{"n_layer": 16, "d_model": 128, "n_head": 4, "n_kv_head": 2, "head_dim": 32, "d_mlp": 512, "vocab_size": 2009, "activation": "squared_relu", "norm": "rmsnorm", "norm_place": "pre", "norm_eps": 1e-06, "positions": "rope", "rope_base": 1020.0, "rope_fraction": 0.5, "qk_norm": true, "attn_scale": 0.384, "bias": "none", "tie_embeddings": false, "parallel_block": false, "extras": ["local attention windows", "shifted keys", "gated attention", "capped logits"], "init": "uniform", "init_std_qkv": 0.0564, "init_std_o": 0.0, "init_std_up": 0.0564, "init_std_down": 0.0, "optimizer": "adam_atan2", "lr": 0.0031, "beta1": 0.9, "beta2": 0.95, "weight_decay": 0.039, "lr_head": 0.005, "warmup_steps": 471, "schedule": "wsd", "decay_fraction": 0.823, "decay_shape": "linear", "final_lr_fraction": 0.0, "batch_tokens": [8192, 16384], "seq_len": 2048, "doc_mask": true, "train_tokens": 88400000, "steps": 7522, "dataset": "wikipedia_en"}
Each number is 128 + 24 x the weight over its row's rms, rounded and kept within 0 to 255. Layers, rows and columns count from 0. Numbers have three digits each. The size before them is the row's rms in percent of the matrix's.

# up: layer 12 MLP up, 512x128, rms 0.217, rows 360-511, columns 96-127
# down: layer 12 MLP down (transposed), 512x128, rms 0.224, rows 360-511, columns 96-127
up360 096:105133119149159153121161129121152126142117114148109161176159123106151108171114137112206075106146
down360 089:130118122098123084131114097175112135128126160084113131125104109124122117112157144119131127098075
up361 108:189082116146162160118125126108136151130100139126112155129132143132098123138126132098163107094119
down361 098:139080108102139137104110115115115165093163135110155171099145144091138103168144100080143118147146
up362 096:117077111134092112109122112096134155126094137178134127131090143121158140148149111122143146129124
down362 089:121114113168158152180126097078116153121155100135186084139133173094105131149103157155119185124150
up363 109:109140133148143152153149107137110109141106093125112133087101075129120111100151131162108115122154
down363 094:157147154124139136160110133147160104150160121131051164134143090117141093101122164125109132139095
up364 108:175133111128137126112131123139116158146137142153111134118126127119114115112146090117097089136085
down364 097:157133110111142127127123104173128116151143146095092123179176106128160141161148096094095142108103
up365 100:099099175152166139077152149132148178145121101112121140163126137105109092130139095171172110134156
down365 095:126118126130146168109124160163106158146095086136142137132152119158130109123182152136152127099121
up366 090:121125130141162119156135149162137134138155138164117117091098117112109152152105085151067112105124
down366 086:160147146100150145138099173122113121130142077110096092157131098129127101110156143140149135092132
up367 109:156145142164169163115132112167182139193144130152129094152146126154147124150118077119160126161148
down367 099:161070135128165161130160089063164110120125115082148124118141130102126120145169164102121131134122
up368 110:088088155159137134051130089125129179130152164146108066115127106175116104126133166157172117090127
down368 100:116124117110158120133116130128131091093168127075150130105091126145116176142095100176128116099154
up369 113:114152133125136156104131115138152146145137147123128143147082151096129126125088128108116157119131
down369 100:149120079085151137147130121169136134125124095126142122138142111105141134119137166077142152117133
up370 105:138122124133151158096156078110143160174133135174127120201115126117139124143118083139174081127166
down370 105:108092115107117119145106148165117099126141152114133115124117105155137078153119124144112138114102
up371 098:130166152137074157146181129083147130197100147098086120102153113156158112140164110132133106159164
down371 098:153121163071146154120129133158109118138154148095123139117107135142137132132178112135135155158156
up372 095:132127103138140129108159113075141123175145122142089145110126110125168120113133121136129131151167
down372 089:142144163134082170149123161125117129125097125116142142122163114152155135143114131145105106155129
up373 107:155092140143107161111168102131109151122174153127100122121135147125179125160143126104109124152152
down373 101:091143111143086118153160098152099167127113127124154078113125141165130162129159112108144101129174
up374 107:142075169143117178104141129173123102138157119150129159147121081118152113130107085163117136158159
down374 094:111116133098160106104127144160106085125079137159102151129126124140140173171110124121131186153107
up375 124:140152126132154168122158125139150118141142171154151165151143086110140091130141075139142144108150
down375 106:126135154136148150121083178166107115123178138131109117124131119147155141160135097122106132094161
up376 092:165100168168088129120115166103132100152124137198113122114106155150113125167129126119118135125129
down376 089:138102150149147081096142157129178122178125146133141130102159166121113150115149163113095119134102
up377 109:143090168150149142129141142094138134169143143170144166144113130162183129160114128121185105141148
down377 101:116143146129149085131106106120094150107090129126132148123139108131137114099138164132087138117155
up378 102:139126133137132126056103145112137118125108120107138097130115111110165127152172112124118085154128
down378 092:166133139110165129130107092151113133126118128144118080101176113135103133135116140125141124147111
up379 087:178146109137140118119121132136118147110128141098110109086142134164164114126154115113108090060141
down379 081:082115110142099136137138131079111173133115151108171155140139152122116116131103153091146175145137
up380 111:114137099126150152122095106111114102185131193156118162138102087179137152119118101115126124084082
down380 094:147137107122120136147167101126092131122145145124106126160135123146164177119113086126111143111157
up381 095:117116105144132127104126153124136142153088119135135128107088138094159144122104144110150085145178
down381 088:139120133131099157096107148145135167149109119174128129111134119143125090152130132130130117133116
up382 097:136112093142156167103139144105150096152119100105113141188150111124129123140172105132130112180089
down382 091:113142108118110117102151097136131122129125164118127137093119136134111117166133143144119114215160
up383 103:141122138121098130091120085114144141161097158175114113173136080121146116147114130154133111129144
down383 094:153095148112122135147087172109114113138105148146127134138150168144099137111119170131123136138132
up384 091:150100143145070146126111105113148116156103158159140146129109172113176089141137124102144125148099
down384 087:134124129107184102143116147165113173132104128130108110139142121073130104128152131119146135156122
up385 100:114125092134130135108151147102102159135144126133084146134097109113127111143119074146220130114146
down385 090:134145132109068103149127143108119112128141140112090116110124126137125112090101098105154106145144
up386 082:099113148177119116152131151122115118133094157117145143132141137104135148118121124137145092123097
down386 085:106148127110145159151158137183089125132119141148142174142175112105143113109105138106149124131153
up387 096:127142199086169112102112116145154150132112138144138113147104099161120140091108116130123101139100
down387 088:099111105138146154145119128066150146131157125118148137095100173118158133098128161164135096145142
up388 094:125097147144136130112136134092138119136157107176140165118143097114121104090140143191143099119127
down388 091:117137104126120106113111137129121111129172131085125131125148099135099132092151137143137107105094
up389 106:201151158128139147126123145088134134160093151156103145171119128172138122110130085151102140116144
down389 096:144127122132131154118094159064161121121111139160100180117097098152092123167109126141169149132162
up390 093:121128119136105148156142118157133104151117159137085133130053136126112111138148158140135144076126
down390 089:136115130090128129133134145104121153134111063133170129139141123096149139151136217098164119124109
up391 106:112099102138155130115135118154162148156130137116118120118116087121150123111095105113136137071104
down391 099:126112137103140126135104136098123112097129088090180139143130127157184152118104128114112133105159
up392 102:147163111127126139122141110166135102161156145134146114140158103134144085165129118142133085145083
down392 096:153126129107145090168101156164113067119135151143116107154127116098134093120096114155106144125112
up393 109:110122102126119185141174108115166125148120128184109127147086111170132141102142127107113102093125
down393 099:087121113091140142139094163130136132088135131185138122138145114127119102132105135108120134129134
up394 102:118119156149124131128110169146153116125155132160136125131152131175174086133155118139189139167145
down394 093:127130190158150137118121158104090099112147123135150109119165144101097076158166124139129164098140
up395 103:150113153179110100078124092102186134137082163126094118111147122082092106111111110120111114081098
down395 096:122148081107097120121115121076116171123146079095136108134157109155080117094136159149141188136130
up396 132:175084131117146151138119166158150115142118178134128133133152123147126135126135162134086105129134
down396 115:159127133095165144122149164142116127136117134152166165146133143131138167121104156143069127102106
up397 104:132119142150140149121146115123113121138103136143104083141120102105132130129168093114104097137134
down397 098:119121127125133153119100099117130099094116130131188126170108144146143109118127151116131142167133
up398 105:088118119140139116125106121106146178161138156130086108116135105126129119102119142160136121086136
down398 097:129137104153096109095131157101113077113128130128114161171154159164112113143114117101165144091135
up399 105:150134138167126155120105122150145144130092129106123140134132105134122114153136157140111114092157
down399 096:138149152128116163105107162138154083146117144103109141135139119144104181168126133137115135072123
up400 098:160141161153098108136089116136142115135149116162117132108077113127109137141097152166155097095094
down400 092:089119144093138116115132135144096108137146142105120107147156116142145145135108116116157141155085
up401 106:123095121160130145129148113107129148137127140166114102153142134143159135081123112174128143108088
down401 100:104114136151132156095103134143114143117115119088108148092102150124092108123120124095072148176121
up402 096:097147150137154109110128120121183086122137165157080165129127146105098112164116125152129098137132
down402 088:134114156152138100162123142155122147119157144090105141107102152120121121120110118155108142128104
up403 102:142133096129093156157110147121117128159107180124100105130131112135152121142129174152147116110102
down403 096:090106105106107117077135102125122074151170134153141146141147122180120125118104111116123160142124
up404 114:104123113108120130112173137086149128178120111136102115135123115113148125131136121140176111108135
down404 106:099107110099114108146107151125161135112152143142100143147149132138156121082098133105140133120084
up405 091:147139136140110107105168179102142141167099125139108093147137098089131100138130163138126128128138
down405 087:130111076105108116113107148142150145159132118109138111156109155105117101180137155126100198142092
up406 091:133109152143134090144135157137108117130122157170138095133090110108144147130149157142137126123128
down406 084:124101060103143145106144099092126133098121148095139125140153136146112107128087148165104133098127
up407 108:152135148121137167101142113134142154121133150149152092144100127157122133141137089135159090120154
down407 101:189119121112138126128115188166126082134119040140149112133160124134152123096114129109145130117141
up408 093:107075151137151130112135119115125125135115125178100108146102109141111124093175151146098141132109
down408 090:174134160141136157196110105107131106161100139070130117123137105137137109162120153137159139110148
up409 097:129142161109117144120116118130123154154092166138143104149125142157172089075132164130115119136140
down409 091:078078125110115129126102141114123124127092115114133151118129131135162079165097109174132104170095
up410 111:136092161150146157086124153104142128130090115149120156164148171082171098131103128138151075136084
down410 103:086120170153119122128075127084160107109132127130135146100113107110159060146179137107154132132107
up411 104:097141143158164098139110128096135115121155129156139110140114073163101120131152126178127115156154
down411 093:145126115149137129086119147112112100124142129147157151110175124090114112132134091142121112154167
up412 096:110091077143132161133112102117132137131150150102145148132122162179117073058154150124111135139108
down412 088:131158171145116136130144161093146134158128118123115133104167135114125136115110166132088135136098
up413 092:135118163154131154100180166103151125138111161107134084107112135168132132094134123155118132181110
down413 087:164168116147129151145127152126088124156145125124139124164125155104130077117150153121084128077086
up414 118:170117129143126121145119104140125142162145155142146146127106093120104145150119109126093155139099
down414 101:108141141114147134119089098169144115164133104076158172117135146133090122102176110096113180138118
up415 092:147106161124129101150123132081126119119124130130137139114087170132122118109167102157127141108093
down415 083:147132119130150165160132155129109120151135137099163108176138064149146180143131100109170143108132
up416 106:127155162148152104103150147087122128133117106132119116103129146106104111136129108132118121079151
down416 095:081138133139141098160124157126124109131132119118121148129174126088122152155130134154114138126112
up417 098:143119139149124131122114097094151144125116168117118088155139148155111114111113156140107122130112
down417 091:158113112124094095162164123169130117114144138128134124126126151116110098159160132097106099140110
up418 097:122140105142145173133147092145146117152100127119096090176109133115133147124150129111158091095106
down418 091:107095122123082143142144119146147119135145138121111170175095083117130100119083198119176101114148
up419 098:126117158155164124145124135115143131153093109126139126143123143105144167129101110169108139152075
down419 093:145087147153137151118121132140195159110176070144108131102126152110138104182150081125127178135106
up420 097:155121138130124143098107142068167113149146120087144102130132144144112121090136103106087112163099
down420 093:122101113146125061136109104088143202118084123131099125089143152126115086158117079113151113119140
up421 109:128144129162104124079121172129131166134131117120083116122121102130126137122134162136173128136115
down421 097:170073137131108144151058094203138115157124123127125086098127141156151127144142128151174128124143
up422 103:167107093138185131125138137140173141138074127128150133149123110118145097152152152133175144094094
down422 096:125136114132114108130100096140118152181128108104118140153130151121152142147126131134128103115164
up423 102:213124133158141160108130113111103111153109145131139114141134121171085126128168118140137122150098
down423 094:143159072138158118114124116139142118133102096113164147113150090150149145167135139147090124135130
up424 106:137121162156160123089157128131139195157133122145150113142142139182110125150146104137123127131151
down424 096:137110134114143153151111073128128128138146159166111106135133122135122128098124143084119097143140
up425 097:128155150139117131123133160128107115157166148123127110134068077127120140138120105094127098140149
down425 093:172136158134152098146164116150090124127097101119104113093114095139155128172070145133089075102101
up426 107:113118131123151111111176176133169177151095143136080136149101158124182141165112115137146107144099
down426 104:085086115094127131168110142115135123101151087178130117101094151089138081157138159146127109123095
up427 026:136133108161144168105123115095174141146117122134128112126102126153140125120155120143137105118125
down427 081:127128127163127121128129223122120125127120118125255126134135125135119122130118128130130130127126
up428 098:106124145135138139096120098131151149126133124118117153147152149096107082114163107165094139169167
down428 091:078157128160154124134121138084122103181120081144141131126114144143146145103132124084137145157172
up429 111:169098124172169124094115083146091135150087174189100076114122112169139125149128135121108112110078
down429 095:121136103140153153132142133124123154113110137161179155137143118163133082135141127094112109089177
up430 111:133150148181144119137141181127173113127165116125130136152109113107150117135120118176101146123075
down430 098:100124144115156122114152154138124090129138147172110118182110103096162087098087136097156143177070
up431 099:123116132147110134143127135119138076140120142089103142105102151148107146089124115097107127086144
down431 094:105126170120092142101158106162144153158098105142191111058118129105110154115129146128160096116138
up432 110:128141128125112128056132156108141172133149107128112110109160120150121114116122142160136130102120
down432 100:128109095171163133143096124122150149087132094103129150110082137111127141137166162078102128121116
up433 101:127125129122084096098138131116136149128134136103135139151120103177137134101162156130103103147147
down433 096:128144129116152131117149132163105161121106122130142131116126096118109118096137148111179113081114
up434 096:191115132159135131150124110139149111153130128140133140145123128157131140115123112149122143142100
down434 091:109134128109156097097146125152092116108100105117139102134134142140155098165156145113101124108132
up435 096:129148123154180089110127096085125139200093110149137148131124111120119137123109151108176129105094
down435 092:109127135124062112125167086097156098111165149141160175084136134117133129117069132139149125101159
up436 100:185151114143153162138134129118127106150100158171136107180150142161140116147119124105126127124119
down436 092:156174185121091107079165185134137160116114097087104156117130129129128188119114127130085118109134
up437 109:121144125129127141087149160116118115147159140141070142145115115116122130126107084124127091144119
down437 102:139123113133092106144134090127128150152141141111193128119112104151133132116134133118122122174176
up438 098:120089123148119173123173152177171144121093129133152135174097085162103132117091099139100143137117
down438 088:153154142147151091100131107151078099142125129147139197150173104152107101143103110110140186150119
up439 105:124144125179158157129155140131155127137133169130152137158157120131106082143177161140104119156072
down439 095:128132120126096115143091117130163111123106158105124151089117121121143127128132146119134145139123
up440 106:122065111125126168127152094081129133122083132134140117142117165146137142088156134100108117125140
down440 098:116095104173139142142175124115103113119095157136156133151137129120124106108183077097166145129112
up441 099:115112135117126128129193102106112153132128162096086107122141087167162116113128115157087127138158
down441 089:112137164158141058128113079133117112154145144116155130131136113126130114125161140102142133138142
up442 102:122133121128156138081136095169113161154147134172114136137086129115111150132161124107118104118072
down442 092:113159117151104123123118119162082170137113160145117146172132093102168126097102150125115109138087
up443 103:120138139116133145098133151144119117174141141132112099195098129153166161141119144116087090095099
down443 099:139126120131121158113141174154122133141131158097100134144126136150140121117127123131119135140075
up444 112:158130209146162103078131119142113159144147152185138108148116079136122095141109142123137103088100
down444 097:122108103061159134130119137156112149086104095138135104162147155104120080116125123127133144132127
up445 097:121163134117140124154115121107147104159114121184141108151106120120125123114129175174083088114165
down445 092:136090136134160151130117127157136092119109159120115124100137148126150145145113116158120134138087
up446 097:091149155147146092135150131070114156150134127126108167195117152170138089092102142166136151137071
down446 090:123136149109161117133112143156129121127122104100049128151141068130098165117145131120146158122135
up447 091:185115183161151135119124134141138127110092183176090123127109146166125122110117125134091127119148
down447 087:104095136120117157076153121096112151102138135081105155150140149134107118150092164144115142118103
up448 106:118105111153131165102192114130143122139111120132089151121176102147116146108114119128126125102107
down448 100:116111158095151137121145144097087168103131142102146155075106102143110134142129121111132144155130
up449 108:115127121131101122099117111096147140196116118179073074142143128130127141123107114156155104121121
down449 097:114093137086136132142090164149146147134135119138125125118086180117114180137145131112124126127138
up450 098:130129116113153094134168072134134102132172131148117132181115118118185159141127091112112104168129
down450 091:109137106116091158143128083105084148138121134143099135155114206142117109109172143111140164111162
up451 095:118137094169113158139182090122122149144096120111106090158082105151138113110111099135132132143113
down451 091:128125147125156102126102106083114127151115112148117110141120142157145135156096126136136184107093
up452 097:142114178139144137123131149114118115190144138160067180119142120143172133126145157194138129134123
down452 092:098104128093143153134113132136114101124179123098098160117129106130130138158159167128155164106120
up453 104:183105155153147114139148088149152158146110166126121109150126107126153164135138149136096142147115
down453 097:147101105144138111145129084180129173170122125137118144159150155145177109157116143147139152142141
up454 096:103126133179119130064117135131132131132137151109104101106122154105125113117130128122145120144115
down454 093:106138136106114142089142155085155101111152133145090102098125126167118164112169136116150119110195
up455 025:141104155163164158115145132080156143144108162125107115131113121128116125123153135142160113109146
down455 018:132167131143108102132132105131104102158148132099121134104157094111149172136127118101141113153162
up456 096:180155112122135109124110144115151093147138111137126137150077099125121098132195130109110082090121
down456 092:115144143105143108124124154078145123151129119198136129089112165127089092127100122116149104129118
up457 092:174093104130117122087109117137141162164147133108142105110166128122111118107095143137096171081156
down457 083:137139086136149160157135086141097127105119157166100132089139129113149141163166119102100157143129
up458 102:135090141153136159138145130096144158117170147165133101101100116122198080127201137142155142119131
down458 095:101126125125131164120135102142119103100129113150143130100151152144121091124156073157161131131108
up459 105:117100111169110158132169151132133110128116158147118097146102122128109110112112067197134092159161
down459 099:142106123135140127125173156141135085115105159120155107106118131156066125116155120139135142143117
up460 101:113153153136166147139131157108137158146080081135070111155130143150146138160110146121117140131159
down460 095:103100106139109144161089117137140117095128117121154131134132119087098099070142075129129167148118
up461 110:134134134114154145129135098091134124149158182091095094147102130132148128087125110128125154096095
down461 101:103135092122116121161160163112130096140154112153122081128137125134146156137096140083139126112141
up462 108:144103162161120134141135151082169149159105100139082119111110130102151136163140095151122099127154
down462 098:135112086098099124096163162095144091109182119144140131150144127084110127166131133116111142114140
up463 098:110122132153151102098106099128158171136112160152127164130131177085097110094138126153122086138121
down463 091:125134101120098182096168157092139148160118143127098123155143141094138127139120137157104169138160
up464 088:141101148138114116124129135129124115126081143134116134133161164172130149081144069118117086141108
down464 090:113123118100141131124148161122117084112148068144138134138145116118137125159125133109122165113124
up465 100:114117119156101130113127140127106098131156118116133150094128096110131126107150112110075127106107
down465 096:181121123143167118162104174099134178092154148157090082111115114080096143150117150137129100139117
up466 100:120107114135098161117204136115140135130072139158113123118123145112159114126130111122130096120115
down466 097:157128112096172140121137133180105166152149130162115102160106175137144145154171115106132125147139
up467 099:105123164165138121121130166121123108137131179126115125128085135143131126127130114140156136111119
down467 094:142135089116123124180152109126147124110134097149142112120158146149134100101168157149160162149193
up468 104:105159146135120173099110123154138120138126173183100127123124083125142090161123143156107126091155
down468 095:110177092135097136089129130115119143172134122144130144144142114129116131110154113118132135201127
up469 099:151132113147070153116132159097163152130144126107143149110075105147149151147101085129138141112111
down469 086:130187130174148128132122134159126093167097097125127130124077066138140155152123136096132145116143
up470 096:136134129127126126071159096111168159122103112161137134131116138109148141106096141143113109145140
down470 090:128104112106136155177154124157124189122111128078121118183123134121132113120143125118148122095128
up471 107:145114094136163136103115105128195148138102115128146145169114110150113115141127121122160103093092
down471 095:144125115133115119103140129160113130131142089151159125111108113125114114137164103169153149082137
up472 028:155132159149138179111159146099174135164106113125091137147087145114120106126179112146134125119121
down472 023:116165124151097107136091079143122123097133145130114136103135146112084128120124143106140100160130
up473 108:144151119124176133116142124121111152163133100146104134102105102118156084104106116125145119142102
down473 103:124138110103160136146143106132117089150140137136129111114145158120170089115136111150133131094127
up474 101:111078131170123114094113161116147157166133124142071138111157104136151138157137153139118107145137
down474 095:119124152123144128164134120100093143128146140093140154146122157132152135081121147113130138113077
up475 026:123122147147164134123145130120176133169138170153100105135119147158118101118190103137100096133109
down475 807:084158112104144150099174094154109109113115152109148076167102148144147110110141146142147114114149
up476 102:110173162118178139111151180129129143158142116150118144114127127075163120136108133126119113158105
down476 096:158126104120096152114134127170136159148112127144098147152109151157170143149147148138118136141109
up477 110:148143150125148142142111130138164136167108130154113140128093074103169115129128112151095102109093
down477 102:121121125124095166138138130161112138121123145162178114120080112133113153090143135109147136094129
up478 102:122159137131115117098117147149119153152153138112116171098127116145118110110116172130132132112114
down478 095:103082151121147174144091120146117147092113135170166169148154106122128125123118131154136122126145
up479 105:147109116123122129114148168169162117128103145115131123138123134142154135129096094125165089111088
down479 100:073142112122092166167133123134131089094147107147141095121097124128141118108096162114134146124186
up480 094:129155158136167122147129126154146132146100115135143115119121146175089169112153123169165138106104
down480 101:142131146125131139135137130117131056162112147098128091138128148128151105140135132120130105098103
up481 105:139113168136101125099128114113136129129115144099104135178098132144139113142144148118102081122150
down481 096:168126164151112091159064085143175173134115123118098135103160148144180121166142162102118122130114
up482 094:194117160140141113161145133143188150129118151129148114164156102182169147143151083132132086153084
down482 090:148159124172082113081142091151139166116102143125147116121108128131126125127198105133124138122130
up483 099:131080136145100113073111143107150161118163108127075109135164127169106124100116109185156135137090
down483 092:133088127103127126136152108137146151102188076128123117102108124130109104090133141082125169119180
up484 092:150111173133137091143132085102182131141101114147132143134143125122154126127113108131101134157124
down484 087:119127117158168117153142117130128130131106128125094154133100125137120098134131152130131088137135
up485 106:134172138124172141138183111149133111130122154161120076119092128155124113135115119081132100092159
down485 097:150085134065123180131112098105149097150141083122163124112148123130153171144114116143076141114140
up486 089:114125137167093114064160140125107168146138107124081134161086102113150122161158148138086086147142
down486 088:145131116098064119153120139124162107160123101147134149131142165136152122147135178074105107195108
up487 100:138096154170141145140127104107153164128135106122119132173096127116157100114095134153147100123100
down487 099:088121120124164144119120124131101139134118107128105119105109133159176137163090134108117113160117
up488 090:099122111167131141112139138112132119143087155125093080139109108135146152099092152119095122141157
down488 086:145132129151185098092146138141170115106125050109144112128106135143099097175128124135100138170154
up489 055:173154172143116137121116175120109129157141132122149127177139122122125134067131071100159108114117
down489 048:095149125123100114152153139111115108103104099165163111137126154146090121148135134099150070145168
up490 105:127093128141149117081135118119109150129102139147115129169159136135110161127088134117103088118097
down490 096:092122080117143109183088093114137076122159118132162142119133110120133134086121109156111100204121
up491 110:144150112127121105113132163132124113186090141122109144092115138097144158139130101139093106093128
down491 097:105095102153120131130144113122145186145150129176161105115139113136188094100098133085103135098132
up492 111:129165125149119093121128160103140113155070135146122160136152142118132157157120092144148099165084
down492 102:106156129162164115104111161144092173157144104116193107123130122141140130118088117147130114148175
up493 035:167112112149118140143138126105149137135119137174119118161106098166141085082108120167151145121118
down493 125:129125124128139118122131139109127104126130125132125129129210121142014127128122128129128131139129
up494 106:145135141127133137135134130119114101138151145100101127139130111146127100122105131117108122151110
down494 099:125130158130114109096121139165124121090107124138145128111133099105103153146108154103165143139042
up495 105:170142124116162132131172132122143163154142119117138121163129143152174114140101104127171081118115
down495 097:123134131086128122139130112123114097121143129148099078086140128108136134126165146129088140128161
up496 102:119127127198155121133121165117113167181117134135134091117176152100116131137088126192146127072123
down496 095:123128105130107140139170092101136119102126121094121165154160102145140146077132131147106123139112
up497 100:124117168168082156128111188142103130113160123128121105119148118130169108125122125107170117139101
down497 090:143131148115153165176124131099128128151153136156125125112143149122117107142190116130132107100174
up498 095:143154121128164141090134162064142115185119132152134110116130152179134099153120149113129137128151
down498 089:175141123091126136113113153141124118137154131067150160113125141097138122152135111138113126138133
up499 101:124172131115113118122127122139129122127154156145127118108086176140113122147124106123157104139157
down499 095:177134106101125169120119161141149167120139111136142119157148197152128073090163121104118144103149
up500 088:136072103135109136147139152111138114144125114121135123143162151180119102074119166125108100098087
down500 092:112146124151125151134093124126119103144136087158093120089136136160107161129152131117137132104142
up501 094:141139140144128201143181118103129089115125129181100155151119099126101116145150102118133123117172
down501 090:174118126122151094126098154145146080082148149169159138113131155099063127103108146120136117149112
up502 106:149124163136145167099125160167190127115107149113144092165144140144165142132098132151154072136149
down502 096:129098177087132132119155114118132117125109143131137168124122142104073149102136135112118116166116
up503 101:146162174142147157126134145098149165119143110121151079144117110150101102115106141170130131129140
down503 099:116118122117114091143117112171107143084139140149115160061095144128120172119111092107105189128115
up504 099:146115118140179143146138069123115122155148134139143156122119098130153122072159110085129102129119
down504 098:112146100165123155089118125126173153161194160149123155133128110140138121136088117090093122146109
up505 090:114101122141154166100147100145143120117151112103101063113108074118106122100118146114131133101142
down505 087:104121166105124130128140134104124132133079114113135084156138159146155106105119140118136116103127
up506 095:110159155146125171125136081128123114157094126114113138124097132119146112110160159133110136133134
down506 093:146087132078128115136158135136097109156121137143128149164145120119126151084111137122144117102150
up507 090:133160131161112150108136143141137126167160170149102120157099106156168112135157156116125145116124
down507 090:141129148107107124113120108122118113124112112150146139121152170143108126173147198120154147114178
up508 118:142123157146125122105150178148154119122137155144123173117149104121107113147128122121165096143100
down508 113:135156155152165161112143135105133127117156117189135160149124140150140134136131110131155147106107
up509 089:152104099141098186143148086097120160135126117140085151135153122135117161151160102160127158106124
down509 086:142136104176132121162142154112141123149181104117112097130104134130094122138185135130151159113096
up510 029:163128145188148145104118131097172130152126164137123119165101127153138117107135126153125111134122
down510 024:119119121159124100117127165148126127137199137122124154126100131122125116159108185109102180159113
up511 090:145116089155145144131099142148137141129062134138111087129145178129132094107160162145103111061165
down511 089:102128145145141129085137111114160108091108113120097123124115113086116169120131084117103118172101